config.yaml
hidden_act: "gelu"
positions: "learned"
attn_scale: 0.125
init_std_o: 0.0
learning_rate: 0.00156
lr_head: 0.00555
max_grad_norm: 1.0
decay_shape: "linear"
final_lr_fraction: 0.0
train_tokens: 139300000
dataset: "wikipedia_en"
Each number is 500 + 25 x the weight over its row's rms, rounded and kept within 0 to 999. Layers, rows and columns count from 0. Numbers have three digits each. The size before them is the row's rms in percent of the matrix's.

# o: layer 2 attention output (transposed), 128x160, rms 0.0483, rows 17-63, columns 80-159
# v: layer 2 attention value, 128x160, rms 0.0826, rows 18-63, columns 80-159
# q: layer 2 attention query, 128x160, rms 0.0594, rows 64-98, columns 80-159
# k: layer 2 attention key, 128x160, rms 0.0573, rows 64-98, columns 80-159
o17 091:441520529464513493527463475590498471513467491501522499494501553517492498497512524497499433519454495511496496525479507526508508486519459502534516488513511517523529490526561512475499469518500466502506520497475462523487482532451510477512554494
v18 091:530467525472502470494500431487481509490499473479499544486506508519487520479471504504497462478512460488507523530508478498510497482494495514447530561490502489469539468479511510509495491508502529495502542509529494556499519531502511510525459514
o18 097:499517521467447534506485562480482480539537503505514494523534512494475437504491467524513542496521468490425488471531519516511519517493532491528469497506514471523502479530498522520486494440506472509475452485509493497539463460526485497468509482
v19 077:544478497479539478500520508541495495499518541483508509519499490522506499519550525509495484512495515459450488496520479492492540485504525493523527531512455483512529498509497521487501499479514493479448487472559480533507495449488504496473494529
o19 086:473440497505490495480535488476519487529498474490532526491562530490498530463486449479486525493522494518493473484503485530513472496484510508488490495495488468515523508454527500516489460437467461487535492511446514509511474490474505503519459492
v20 093:501497540510470501524461545441488487497503447443518502487526553474485514469502462479469473443531462522547493529479484498509492512499493481495478522475508516510494504487494499502484508486478510539573497518497461492478532510495489557507488498
o20 095:505559474452491490528495523591498506497491535514489529527462533496484475530509561529529463525481496496504514520484515497526506492517480513504491510513515509520499491521513498509483536547503499513476496489509444496490514515505488480489567512
v21 093:515501489488480542535484457525473524437525500482458498481511467485508470536508489517548499477528466504499497528538499509521464525498490458501525462599504482487440489466524514497549490498474523461467509491477498476489502504510510501517483503
o21 101:510476475543490493447471531483488483500514524523454471448485449505488517536517479482521530486505497470509488481506534492478536517502468476471506464497511501524503497486479497512487526475525515514483530481540530553483516520521498474491507488
v22 093:459515541511483496416470483440509508494496511515472541506522494546515498507455473496493482527507474567552489455524524516484502506501500501490482510429471502457545481452535510497506508539503470503505548521512475484505505501515513490488536513
o22 095:530534485475498521514535456513477539530551509480484505591483516490517414504476497529493498504527520475507502498493494502492515485497528494485472489520548503497453512543441495540492532526529511542493447480505483515507495478505463542535481515
v23 075:443495510512467480526552498488534484531481499512507490507528517500514482495497510520471514465471513497512528499471492472511478529496492515509533465505526509474484546519523479480495509505495538523512499529474519462491505526463514448498540458
o23 081:541561494514486487489484538489471546459532524498483475480460420507482518536511512524541477521492507510503506487516521477475514526486485502489516508498460504480479481523448526448519593500492542511475532497540522522487512502520505500499527494
v24 072:479534501546470469499523540459510504485495515474475460506518482519470491485503477464554484520544444471487516468522470464458455512490508498513515512522525522505543539517503525505529457496512508446530489511495499516537479507511554517496500541
o24 087:505573504486510504500477496513491497500483484509495483502481496488477459504506503505495500518492505518502489528502488512494510506442474501515499494512491496516479476521507491533494311496513482497477502509535481505510507493473512509506516496
v25 121:538480492462525498520477494541462493456527531485472516479498476500490493505506518541504482529502511478455487559514516497476542462499477484480516523533479524479476452523514495509504480509482501524482485492536551513518501468503508506496487510
o25 098:508475484510487496484510505461481484508529497494527518463551513496486492486483480491518510468520470513487476499496499502487488493512490503493523498475481506510512523448539496522508392463489462472526520512500523504505504468471497503495458494
v26 093:482510448506479515503505471491526517491506522539515507491469441487482499541465488504490528550474521489470507505548515508501529499500493518546469458521523491568490477559489484516505495514481517488508490501484544496502451476522488478493539524
o26 097:492453502552544495466504483455491498492469501508495503467495490499508524492517526454466500460513509512528494528461489460507493502491496505500522519491501526431497524456487480489528470523521503478524543511482546475516534496450499505486434473
v27 108:481512531494504525502530509492479526476532540535461498494506475440506508525502501503517458502527492498506556458505505501519469460502503510519502537509529467509531506456504508499469491496512472468523576463504481500494501488508519483514491447
o27 117:494453511510534500506475490495525519504493485516480498530519488480527433493498454494459520493499520476540492474515498513519512509499515489460462481494516494504495495556465487535507529509537487503488421487488495488495497526519480508513474522
v28 103:495506561490535499471505483483451505474491469492446502506486487517512491480538503500492472509547456489508540490473507483489515471501496480479480553417479522430533502466507545483473512503499481507504540509540487498516533526522502504519480491
o28 105:481484486500483507509495492487524506504522509502489536563522505488555459508464477533512515465529506485505505460543499581491498503499503495480480465523503477514483465537488496537473514466493490514461464477476505480512486495539467504485508521
v29 075:465520481542457495499509509463541485552497498476573506503553508500505504479471498489477501460481464499520540468467488510541459521498491499504489459455488484516501526473508505469526519494448505491508521532457495506527524511445504484471509500
o29 089:528575514478490513528507515516490543496477533508490477507446475501455472516509514502520490527497531486482504508524529502504503519515512489512489512510508496495464481528448539465497576501501543546470497486509511511509492526544513520503547475
v30 071:540503511471479512507464487482479485450488451496493511508476494494488499475509458522524534535493507518521556541564471537471494524507496476495487518501510508517540523478491452526506489540501518460509510490465513506482443550548502512544507488
o30 079:468504521503530516493479470491500477517490485501478503490479520500557484481503529476475509482481483494489491533482500482519527518505482499524505499520523508492489495520540459525480374516526485473503496496534485453511525499474511489482484515
v31 075:471503506510434535508508436491492515492503482528533525458504489482535509491490515497499528435512478513542533487516535496527451511501467522480526496474531471504473525452499487501532488501484520474493527493458505504494505502494487499534500500
o31 093:521562510508514516505470524481475506507505530523463424500465450511480448521507490496494513514487497476471495496522507488482542533523507478515501460515513518493479474562454513488511508499532526547469498490554535519518500511534514514512527465
v32 090:550507516474519502532490533500514480492506431508494566482487537487530519505563476504507493485516497501457491559496468494499510490506509464449513542508519492474492485490478513518468506500544482539544507511529459491474503468533480520491488531
o32 106:460487485488488493513470472544517479477522474510510522537543526525535491501499521535465475523491484529532489521473493488509515508541468507520475488519512503504516504534571471543472476542502461493503494498495464482466513479463484467502510530
v33 091:440498476518529523473524546524500497521531542540472495511501461497516496489501484536505509536488490477495534485492500494527519465503512513521458512511480482512512494495519530522485510463529473498503556480503466489508498465524513480465507495
o33 104:487454494512503483498505464508507538492477476502518545512547507482526465470490484480466500484515538497546476506489488500525480476505501511467486526506495497493493507524485474547526481526532487461522457508468479478470497531466482509518453517
v34 072:485497493477506516482483471558505492461527513560498504493481481475503502529484519544477508507463548516486520518541527492484519472500533492480498505520469491464482464518503488519454492500535473500468505493517530465473453463526498489514518499
o34 092:498399494528518486478510478450492497489538470491510527491559493512543536487486481490465499473515472505523483479482479491484506490509515499468505494485490509484528538487522472511512527498505467476543500510479522505488504477480479503502431514
v35 089:537458505457537536499484486552456491483481516506495508488466514497524518510518536479508498487470562492479452537553498534486537475480521511502513512534512488539490489522489487497487516500499520481474503465531494496483474470499489481503474495
o35 095:477386485506490491478515512493515476514517504493503516492515520501533562505498474488510509490504494499513500483479500499501492493440510500482511499484498486489534521470512493494513656500488489498529505486444501511500492502487489480503471504
v36 084:494505475537500508524486486504512524481526575504487501527468492504492504598483543496559513489469521517501448464517521523478483473503506505545511430498502491525485489460507491508512503496509471475475484506484523485490455516519520489548487500
o36 088:469447503517564475473490450496502446474503460507473457511496495518516565462515480497466474485479496493526533487496485495473524478515491502497515493503534523469533533468498496473526525533492482522522515516504505513487517499466540518537483521
v37 083:495499507497489498520500511465506506487483495499537518480534542492487494513509528494476504500499530496503489491520481500508531525489525482510515481474578494527516504535468462487454504504511483518534415508490511499467515464469499513498497484
o37 081:554561485492491474515546527536471491481528519502501512481480510517466496509528524541513502517480469541505519519458507448511489490484503542524539520506493544514509490444516475492505497542461510497522529525495463496501565495513509497522484492
v38 088:525491515503511501516516534508527525569452512517515503466504513566487505494555469459498500471497512504473492442485484497513529503507498496564531470525551495490547492512499485511473495501475486555517485483533510499502528445529481500502490502
o38 089:522527473524507491496511549498539529453515473490478485489489484471498522501481516498511536516511498533520535495506468527486471549485531522478487506489489498496526502493489510502486490505479511514496503486470482461473532490511542525553517504
v39 072:510500512524525501545508562469525491497510514503504534499494503537497503490523463451512511446484506531494477502519467520514538461506518474526481488494543489527509480495493529518458501483519473522537476518528434486479477451553492531513474533
o39 084:464496475488528472503497476581503496476488474501497530540499524485512505512508541531479457526492519521545504524455498491504494486545483521501475515527519504495516517516522476535508536557509470521488485497458440496476524505442501489534509521
v40 090:460499528508495476509534527495506500554533478533494492506523502541496499448496508512488512537492493495510469494453486461484497545497505533510441492447472542492505549546500535500455511480519501512512504500477504507511513501492486512457522512
o40 084:540539447514482501500503493494469545440476511486523481515478463488477524536485515517549486518516542515517517517500509499461482482510492523513504497501455501463451482493474528473516514526487559497475538499503499546519469533502472472496510498
v41 088:535534451471507509499495468498477521484514540500498498531498480476511489584481529514551481488482522528476521501509507493477469463500519502482530504573541468506508477477502510490482498508516505480516513496510489508505492502522520487523491497
o41 094:449408527475529502504458484509522452488494446530492485514549509535529506487507440514470490521498493504547487496502495498510548520513496495508453483489509500502521515513536482505486515487502466489513465481480491518496497479478487491512465532
v42 119:498496510505491503523493549543475485467496470472497460522477496427511485448518514502510499509511479459503564568501470488527506488501483493510491548538489508527444553491496514500549495449456526482519532490501498490515508511482476495506498473
o42 119:450488518519494500511462512533536506502438543511508548434503522490506473501512522452505482470480519489501481507518529513552478504498465483474518504514490487514512462541528484528511486493513485463476502494490496488475494565492512462466537498
v43 098:516475526480532538510507532506507487506488473508476529505469531503549518509511519484479512475484537507504458526503453511505520481488518491508491512501505472528489462523469501501447529495525512507499506483510439456468476476501464499474476507
o43 094:474416488496490487488510501532522488498508500506502526520511517502537552507503503503503488506494510501520507490468499487514494491469506508488497509498506487492522510502509496500500674526491497507509495485454477500482490508496479478500491513
v44 090:532516472487488505515469486510503514472535515472508510517490515520498507506495533495515472501502505534478490455537553513475525466510511467486506470480454498503532479463501502505526502540504502500426473490517550512519447478519481493544514539
o44 090:488481521492533518496501462453499444495532463483488449516516510529514514478486472510475508488501482507481511495500471525438525498578514491542501465495528514488502516482510512461485437480487463525520517509499531516521483458483507524530478490
v45 055:482503469515486496521514519530504460550502478491502517463512502500494498457508521512449532462522462494532505547461548521505495457509475458511451496431462489526508515455518529517447523467492516506531509500478502516490493490495509521506516516
o45 057:529563488496511494516494507495476537481485515501511504486515481492464457504494511474503485498494507500466502510513507485511477497695500512504488517506501508512461493511489502496512423490521505514480500524523507493490504527518497511497512473
v46 084:478487512512508495481477542488573514510489506539438495492492500526502510498488446477529528497473511517495521435531503511509533487513516494553513462501522545478539457495525480539502495497495466529499492532491501488498475479523497507467505531
o46 083:508518492533548506498515477508486525515521453485494490520462501478489532489488557517493496492499532524483513495464477493455513513478521526514487482497513508472493537475477500478497457541467506545506540490494472495499517439483515560574494506
v47 063:510483471502488484503517503462472510557532443517566561476526502489488511444512486463500496470501494504471508492504503518511515491501489492474496523434483473506538511482502519491489493518504526530537491513490481513493522491518489513511485505
o47 068:507592493478492529524489501541501500479492502486487453547487505508514424499492492518475500560481506523503493539488500483514511520557523518544481495538523519484446487569497506521505456535537503509465483507502498484501482504483500496511523495
v48 082:512504511477530520493480488551478503433511508523466508475471480505517495520525511532510507545478546490468491543537511504491529469496501479505493529561479476478464465514498496533492509504522484486470487484550527444491478433550500481513511499
o48 096:486378477535496482470512486463515491492532491494511532480555504506545544492483477482489513462514487503520485485483489498485495485488498502463516488484499501491541525471526476517505556498496467473543512499471512501490505494465479488500443517
v49 108:529503509482527498456532487490474508509486506524499527495502487461496497523520540501495471498506497500488552504479507480507487472492501491472517537429504474455518475488495505486456491509513482490515571501510492512497543531481523482525489444
o49 117:486494526493478508525499497466530512497519499506502526539546496495534457481495448519448521493510484485504498471540502514532489514491523493465468524501489466515497486552490498527507549458508494504479420506496516469497485503556501498476482522
v50 089:478512479522482504468500514520507510495516480523496491491510466463487486499509507510483520530484545500510473484508529496456512511499498489530477420469505498486501504551500472534518493516495495522465487491482551471510494473501485471509542491
o50 098:556516504543533505501496492427499509476514519489476467471456452512507526525499517461497519478507491502479506492513468486457502517497522498476524494478485530470489510500472501442498507506489523502513558519552560500510499495531503530501469477
v51 100:461494530491493490485526456460530508510512495524469495490503486561490503483489470529468515559499516512514488489514501519495536563498513513512456471491490541489537487550501484497489488551484495501515486511461503496500467510582494502468502483
o51 103:548488461524503500457515510485460550488514496478497516518474482489521491537490542500542498492516524504502502525473514455484497461486503511540500509487502519454458525447482492508495484527520515482512522523505505503521550457468452513504452506
v52 108:519492462503489491521564473508473497546525489498566501509492507504513499509513504495450501483503509449498464516488484513486488482506518522440526478446474503460488506530537519507461500495499521485472457483494475502496481505481503491503490508
o52 102:528515489464500521495514503512484479522507529463521459528541474502499511517475458515496526567547502511432485487515508482474488496527527497516474499523484484537468504490500524523498510436495504538478484508520495534507448483521483508507489499
v53 109:491510513488506496491491474500498513510521527546484555466490474574537496505450470474528507507483524536502527483545480529530508501508497512519500468591488467503533474495535485498504497547464507499501529487508475479506474457550499494487514519
o53 117:506467506510498535494487506483507553505507483501486464511515508482503429524500471496490531553530503504528473530473498482482514522507531477500444472495550507482468524529468486546491498524546488513502469484478503506492522455448468522545451510
v54 100:531469488518483495528482478503510492493502523470565511509502514460480512519489511446519501455502507493504464489510490522505521488498486505508540472501511518524467521496499491513569488454479520486468437488524498513490500480459501508495486528
o54 106:505534503498507505496514530511499473533490526502501456473483515506431527505527497481522505509493482500454491486511512493491493512497507499508516488499509492522529506460499524459495557470461498544494529502494508541526481506510522506513540458
v55 060:509499475459498487481518474496484528495474513503507491499496461496483477491507488549507467523517479487497559515486500498484459541502480528485526535537514506444519493507491498506527478525494523494525566484451529503490506534494554450490489492
o55 078:514561522506491516505481514469479511515502497504499482482501486493481442487502478496496520506504485504488489503521499502501509519466492493503498494502484499518480478516507494523498318472524502470488489510540508493516500488510508516489492487
v56 080:547510516493511496529470497497480505480487464466482511482484518525498497521526490483453482487514488503492466509505498506477527507493513479474501520510496512458496453509478489500495500493519490489518443483525489534479517471519518538505472534
o56 086:523460474478477520489523524518518454517495507514532521496535525497474530520498497495530539504526471504478504500497498518501480480500504501506486493488522498551530515442569488545451466483479466502502504483497474504500499480519472488464512495
v57 062:539508471478485467526532505486505515506506519500500503490498492531492481504514519440572484511539481456462521499551480480475483488498478517458549520540531510482541527493516548551518464482501515501504477506533461500492496465509508469487463554
o57 079:488554512502502504491476502507491481508498483503496476504500498493485463496498487510486510514497497516501476515495489511495510523459472503525503489507487495522495478524515488525495313486514478490487505501526483512504497479457520504519499486
v58 100:473506479482503506449517497525491500539520523514490504518506478487518485503496504543463491552501519467489522485473540488497474493499514531490494522429444482463512494508529513486503502520501491459453563488493542510518487500502512459506515480
o58 106:541500530499482527517512466400502519506513499483516483508526460523504480469478453481482524476531489497464483475554497512488499498495544489486490497495494486484470492510452526482504493450512518486516472499512560491526459503539488529486469490
v59 090:469484493491481495486481514497500468505501495515477514508462484495515506439450513506480513449488502511536563502514513477535499470500501521468493559494454486534498497478505510491531495513527544490472572476509479530498459511514491499503491534
o59 085:452496544467470534515453498490520501513480491523536509502559519489491440513498487470499453527496457486466460514487503519509504471501502493521485498497514494500484500558513520504515495457521459502493472502496529504534445476458464494453506483
v60 095:525492501492500492549492533483536526467520476456457465498482512528478502441483481501491480478499508505494474496507496506494502481506515511487499479594478513539483491521497473474532501520467504510496457498501531497531467492512481509497492510
o60 101:504506509492518498489479510526507477490495474479499484463475501510491563550501538503547454541488478517503531523489508508466512486504476498536500478473507522493517526450541508437466468518487493510514542492508500519495502463473496491514526489
v61 099:536512503476544491473554470478484496482475480498493491536496533524501496506520511511485490485506480495494486515506522494464505481503534502442490527442496478472537474491507514496420516522566465519490518508510478522480512538490478506515480517
o61 109:466463493449503498520497468512502475522527462481501515578534513495568517489463470555479498519515507506504525480501485538490521488526517501515470491522495483513496504512540497518479496479473483519487442494471465487514472454512492492510469531
v62 082:528517488494538488526476580530497516477497483494450513539478520409492502488550493494512517544496514532469485515492506472465532478503511470525478495478524530518483499511478523500463495470559477492514470492525539496495462502521504523492506483
o62 095:453463497505522490514495431509546448464492450499520531515526528536553564484510520508465455479479490535537512512480477504507493494504483524500509495505508502481529511486560466497489491549473468480522516507474485461468514521482502475491494535
v63 069:494525493521507461483520497437513547535502531482486478508525479552476480509499479479551486535570472498480521450529494483477485501485498527513500497495502521470557516495520514502557463548487472474473483529501486524544502522538538502489475514
o63 086:509570515491493517503492488490491502501497487495490472513477489488483460495501486514492513517503503511500487506512495518489505508411497496521497486515497491513479484518487499515497316485510489499492497510520493507520498484471519518523503498
q64 081:514559522488484485530503473467473497490508486528500492509523466533445448461512518543523490508543474501492490491491516494497510525584495497511489490485487510473491490482507551495505441473502475487510500499531486511528494522517513533514516488
k64 095:492525468548511443497507501519507488502534515490484543494501501489483552508492512509509463494456470464520476525485501519513508486548509502502534516451515508503534510519455504491503498493492467507490498530486465553521453555449473532498542515
q65 053:510484511496481505516543492512523473495493506482457495514508508529511482512491482501490515464484508507504492488487507416488546474495467530500488539502482499537512518512483468508475511499482491509499503508502543504491488495534492499458474500
k65 065:471505525483494488498503529503504501518509497515483521530514506510534486537464519484444495457508532534485516553479484515509509485496509515525480492463527496469468499514503556478465487512521574526501531507488479542506506497469496508474455554
q66 064:503536494519496500515513527439423517491497498504499479491524476507459477503531500522480468484490486517539470495490514511500505499524497509514469485524527499448491446483517532513532447486541485449459522488526479498542477520502494517479550478
k66 079:517511488509478498510489476530514520466514534537485504528488482492481558491521476528498489489471486446532504489485501505452475467529493519488498496453558478501506492531513472520507475484516459513509545508466468509511464525518499554505582509
q67 051:497516530506502501497501495492436471507500550487489494448497496461486492523459486514513483508516507514517482518501496507481519468494481510504507477516518518526514456508491582508528486531509465543491494486522530505485477491489493511479494508
k67 073:511483534477540553506494495482491507488525519514521486497487507477496551546510445470553470457486498502520509476495516508521514493512496520524551538464578500518482529502504522466507518518506526488530518557476481532476464515491518532468477482
q68 068:530549515513516485485485496474478536508522481498504476489503477487483476493507467486485473548527476528493484517485500500488506521437473478492534480462479548471464499505515511526537438485496523478499524514510503526530465499473541492539477505
k68 070:509532484502494482557511516506483501512550467498495529467511483527485534496506509527523529506435500481523502527479498498514507515528499558505554490462531476550517467496475541485517460458473489501534463545506499534500505522480482521499471500
q69 051:507457577481455515514501507453461495485510505497441519533524490497486479463485489501472496478511490531474480505511518443518528483545514462495545483480490542535498465506500524516510508505460453509527482511535523503525502491518522480492510511
k69 068:494455482534505490482472510453455484496491534492501477520473459493493503485521510513514456508496497463555472518539541506457498518515537477529482504473492519468544536502501469487488509547501481503489536466517491507532492506534499479528542496
q70 064:475482495514516472478533488492499480443520545481518536469546476517492515494534521533534528462524487487522494482472544514527496486561505493525476519494505519492495461470454530465499537495492507538508483514512546485477507490518490494476550453
k70 068:498480452515575483510520483550519501526474527471451481556485531485499480483508498462492498513474465487486514519538521495492471449505490493501535527520482495502502537525480472523458545496486494520507501487486514536532474519494497503495531486
q71 056:475514475496523501499516493507516503507495477542534499467513450517517489512516500540523512467511484471483514463578505478493514460487496482504471464498523483548512494501494454468526534499495520513511484500511490499475509477526483539559526497
k71 079:510497514520537478484535486475508509517518513524509494492487509459504491533473477510505495519463539525494509501478473527507496460510509476510559531488466529529456490534512467503476517515513483493532505499501490541509464486497512547508493436
q72 059:489512501461470510462492507553518507487478485512520510499499519464488477517508492481489500507477553491511488521454492450480504516475490530465554481529520489519523522524504448517500495500549479490482525475494452536505498505485481488515475546
k72 069:455532530482480553514501487520466461515522482519531492461504478519519486500488531515442506467516489457504461527508465514532514479471456499495476513469512456507499428482490500504490509507535528518471451518524511484484535498514536504471477516
q73 056:517473482504529490520518494458469474500506501500474501496505471498536537509467503517485521542506472519482496499538497537511510504503510496523470502507480562482468477463523490452485494475476496518527496531517523496530480503493473471458461514
k73 064:565504502544486508502490543497491487489508528490530475476481498465483522533495488505551484501491511453527532438462498513480497501518490498493529486444528478534472523531532517506498484463470525506518498461430495497491544480517492458498501499
q74 070:488455534485534466506509531470516466482522523493453478500531495487505523457515480531520544458488516541508524513498491491517476487547525507512531519491490530530479491470459496463519522479468508517544525539519559468480471496487506523490501488
k74 077:490503496490527507512526503503483503490532544522479501493491483509517525492495491474523509505490478423484484499538505525519503439489471543485527505484532507506505547487491458475521501529475560494529492528518501504485472525521481518532545497
q75 071:527570541488506475499512494470457523498505480481532472490512484532481488472526495493484483514511493519501481495518509501504488506522474491520505472504519508511469445491526531516533437490528456452500497511520495520530518503494546528547503475
k75 085:510516468510481453528517516479534542468525500501495522500489478508498540508523517517514491510445483445523486512478528535485543477532533549486479459464522501493537497540484512489517479483499471483500519524514474549512467524494508541502531473
q76 080:535553489489504497482467483496485534505501478504512449523479501515495463508510479475483482537499479526502475502512470471458502506424467514480472477517527519510487474554567508536509413480524476457483509495494480521498487510482533496528524513
k76 076:472570499498453484523493505498523503464522494515505556489540489511481548494527514520512500483484491486530511504458490486495522517551520498515524505457517478515513482494510523476501455450493487537470505515527498520491541519522486559491465483
q77 072:483460469526508488502535505545530486488474535503493523522499528503506490535492537501536480498483522491526503494492514479534518474465513500521481510489542481508512528503466475464491602516473539522510486511475486482473528515550483503467500473
k77 084:508477547461527479493467460522483506507449481481506471522498545489522441491499451449484508495532533532469500510490486507446471524462501501497475526552455513488464499507534504503531497514490510482492529496506510495489512473522525484516506513
q78 063:510517489503463468501484477456440491529547522517563491513493472490481466497524506501456453502517511527503485488516492524488513515494496523502469499532479514493513450514512539537542485508502453501457512488535510498537531501462529511511534510
k78 073:525474466523508505459524519515542492496516489506457517518487500486432556484539477490521477525503490477492498516484519513494473494521548460474501506466492499485545507522516522481499481498567502502459499505494484486516473509492492495485519493
q79 050:516501505506518515447514510551522505483493470527493496515496493485485470521467501476491518487505483478474472506554495472492532462507503474490524479480527486510541463518517527505462508464535519470472472504472482503463536466491500527487494497
k79 063:481460554487542479507493507459530458489471515472479479512479504530507502477520482526532479450514503539508510515509462506495492482505519476510481551568421528477459546517474479478484511508500494497491527472480516506483480524518524489469513475
q80 057:475483509505485478491505517476524489432520531464500540458543519504507501512500510546530516480516497507519523496491531490516496498506498504508503541465535499502490559469483513446512538483444537525510522502486508501470483495535471528432500493
k80 066:502497537514551504552525512519509454491509533485463484514505524513510476522514481505521499472470498499528535490561488485484498484485475503505527530508452474487460544463464473516465528558505488505473492478473499493503494480483486494443563542
q81 062:537544497472464511528502485486445513544537498484537451537478471495514510477540479491456475523484469517526480495487478532478485508485460513495473479520486559464518468508544490517482444493532471469498499504521478509538481493451522547519501492
k81 067:506545483495464474463577462522515543500520520506487481465490459464506506512512517504523529483509500487504495479413480486480493470513518501484498475455574483518512478506510565522538485512524501492499494537497484513535509510484530522509497497
q82 062:480507482476554508432510487514503481498477434452525490475483517463502479519453495501526539482458499510501485480510493523490512459507491551491511495528558479511525510493497446496489484495528499480480525508522508495499483511481499493484496500
k82 071:500496543471483502491486501495461480511538498506497497470512541475506499500500470477472501490501494502568503514478473549531488476503482498500565555489538536534497499474543531491455507510488513465522501508473470510472502493491498497510489485
q83 054:511474559457539521539493513502503509492507495504480489483499508514489513535523542474483529503503504492490516486520523487493501472510482472483561517466494519514480431472493520521469525475479423478474485496495520514493475465475517457503467517
k83 068:511484475490524521525493517502480530514520506483507503481480515478481487506543477488501511511515458460529459483543527519467484480489480513515500467487448457485500526515482457473504511549499523484468503468518532454494514496521477488518531459
q84 075:488470480479531532497497497526533440469458512512461522494494510497536504531464541505493558478475528480490513509521518495507523477523489511519559543516539477531528517484484472474482544514503519533498498526468504492469524487526467501473481506
k84 076:507464493536525520487480506467528494534451528530529490536499527540544464502452498517498514528497522521494529476490504477519497501478486533531463450516461510491495496470528468479466565513507532491515503498500538473460505486530495472516517499
q85 059:518527442482450490546499488474443521548518513452533498498515478515461542454511501502514463497520475501502525511503481535511494542497480507523475452480501523439495463479488466513514488512474479500482504510499476511510490492513519536553517495
k85 074:491533494482450478493502510524538546489537494514458510503495506464504496513518502488486477495512518448485492532466471465476514477506540475484535496441565459510529453538502499505490490486512506483503474519494507502541488529498508483512537494
q86 058:505493513532500481533516517509500529499520481539466521535494483539480455534536489501486504469492494507562518481487513497482528489507512470529515481503538517521516492497508507503498498519534483492492500481482463518502526490526515528502523500
k86 070:533507502486465530503552525474518543496532529500442509505509512516502504539473498561486493543505489461508523537506513533515479478513513490478470471507525534525460511530496522515511493517506533488551483507503481507487464509512515498507530498
q87 101:486528505507468504504529484507498536474538497501515522476545473497481477481508525532519511505521480494480481504525515527493506501691477525484505503490510498508491503458472504492514480486498458511483490513536504488514507492475519532489490504
k87 121:500513477529501476535538515516494479498529517507521550445493479520485562498518534519540476485468498454555513509482488545547514488525518509518537510472525521496524527495473495485488525471484481522511491509490490504507502550484469522483551472
q88 102:484516502499494521491528504510506471491502506504518535486567520508500497487501525525497505484518478506498509506494527486512510523723510479500483499481495494527505487478481500478485524476483516542488498521524513494501525494505476518500497493
k88 116:470471470523509464509526530487511489526528546511493556480492472507520533496493528514512458497454504480561504509491477552540502476477504535536506528477480516501515482485488498476488542498470488543528505501490478493506483537476490517483560466
q89 053:509527494464541537541469491565526515505441484499484477472473504473494514513530519454502501505475513475525548517493493492510503492454487495498522497543514500473463540507513453513454506514501510487466505462481494492512524505541495487482464511
k89 065:485494515489510513524483524536531532482498443492495553509480487516518448510476503478453515501549508502492468499512470487498476494472496523470522506491457466478493483483496499506482489472560488511430495511516510489454509477480513482530459521
q90 059:525527477481527511452474491534488528558487520513528483507458499518527528506473487455530455553498499513492509525491470492492515511433515511494483503501450508444517533544539497527499438509524516490454521475481459530490484503511511497493490513
k90 073:513493450533496508505475532514514514500498459464517484489521525497512482488532497477441500482476497558487477462496471514492462522506503474514511446512514501543484483472520529516506481488553490521509474484504472457501479483459509498471466496
q91 088:483470494500509498505515501501518476482511517506483532502544506510482526498503532515501521482511499487501506490511531497529522511645540537516514509492514493503506475450446515451496557500480504553494479481526494448474507506533472513491499459
k91 075:475471507509557493534505486508498452528498504487496502543500480501545498496493461477510474480511511488488541480496506499476450500457491477481495530521501517516475529506473468509482539538525521499516506472452492525522458520518505513514536496
q92 078:543559481493517501491480480465471540524467474507487469523508469514477456487525472490480502531510482515482492503484505517482524498522464502487505511517503493491494492530554499541526422481536489459482517499534508519542499490473515489536527487
k92 078:496533493525497515517529518525520475502527508513487511470511460543447544493511536513528485492477482465535508505487524525538518498554486525523534497485531507508503481496506529462519496448466475525517513524511462514559494486494475533479518475
q93 069:505501467530548524455506515522520509537518453538489486521482500491531504513505483451449507493459498518480500492493496483482510518504516550486472508504426445491490530517498442513462488534524513484471464482500465492519489505469528530478489520
k93 072:489448509489462453534464540481521460527470514480504492495475521548558502488459492485486495471507513557458497516470468534501498531508514476488552541547447541528482542512505558491555496468480501517506512496498480442480478474516530519505497493
q94 066:503479528549485490526510515464452504477503518473534498497524451490491492483520476504532478469537481525499535512484509527510509502500538525514485482511480547496492465490494550486571495506488477534501493495490532489467494523508510500478507498
k94 070:518496464485504522505473507488528541475526491536468478477487505509490551453530470470499462514447487484486494535518549521513501490517526486507497494510521498542551482547535505505553477515513452500506497487503466539503508526527471507523528461
q95 055:509476472495508498510543520523551512499525464489504515540504506521535516501488500495474530490491479524515492463549502490484497489510501478486457500497490504509516535484477487489505502514486529507523480523514515446470478470469522525457540527
k95 071:528491572493500495474540489508476467517471544460470517489489472506506495489486500485538519488497498487506511482474475515514501463500471552513506593513503533515484530494450520456508521528446513473534500481466497481482522486520512492467513499
q96 060:488489516501499482524538510465452526480536521531507535487530454498482477490500506525520474502533496492513495492534522541503556500550480492504496494517528533510511467487492546528540512474490459535450489521529526491512495517471529501464535491
k96 070:525490463532533530492506495515483499506482520512488468526455492492463552463512501463552491478497471479509501502505531518512501470527523490487527530487477532503475532505476487460497529514494471479523529510457501508527475500519482503475533489
q97 083:446455472502521521498526527542548482491503513500509551475520502501507511503500533522509525471505515462529501495486504497515502483585505515512520515500506469477513502469471494459495587506481522524514482489494494486457499533505455482447512469
k97 082:498471534471530527512449479497452512504475476469497459562493507502523465513507488475480488502534506510467531509518529507471473519423506450473511510537483486508436512507511509492513521538490505486468518452494511501488497469532515459480510513
q98 071:505505508461517526478468492518514528538451470537490484553501512503544511486477497458494515508474517500492479526482502473499517488510521513507439509512527457501493502536485453514480478520554552460480481487498447488491477500476516510512532490
k98 078:487478525494474498516481518485490486496449512497551501484527450537527465494449475497559496480520501544504491484482486502509511512490485515481527514499501512509469496504476489524539487496470484493537503488497519464486482510534495541498492513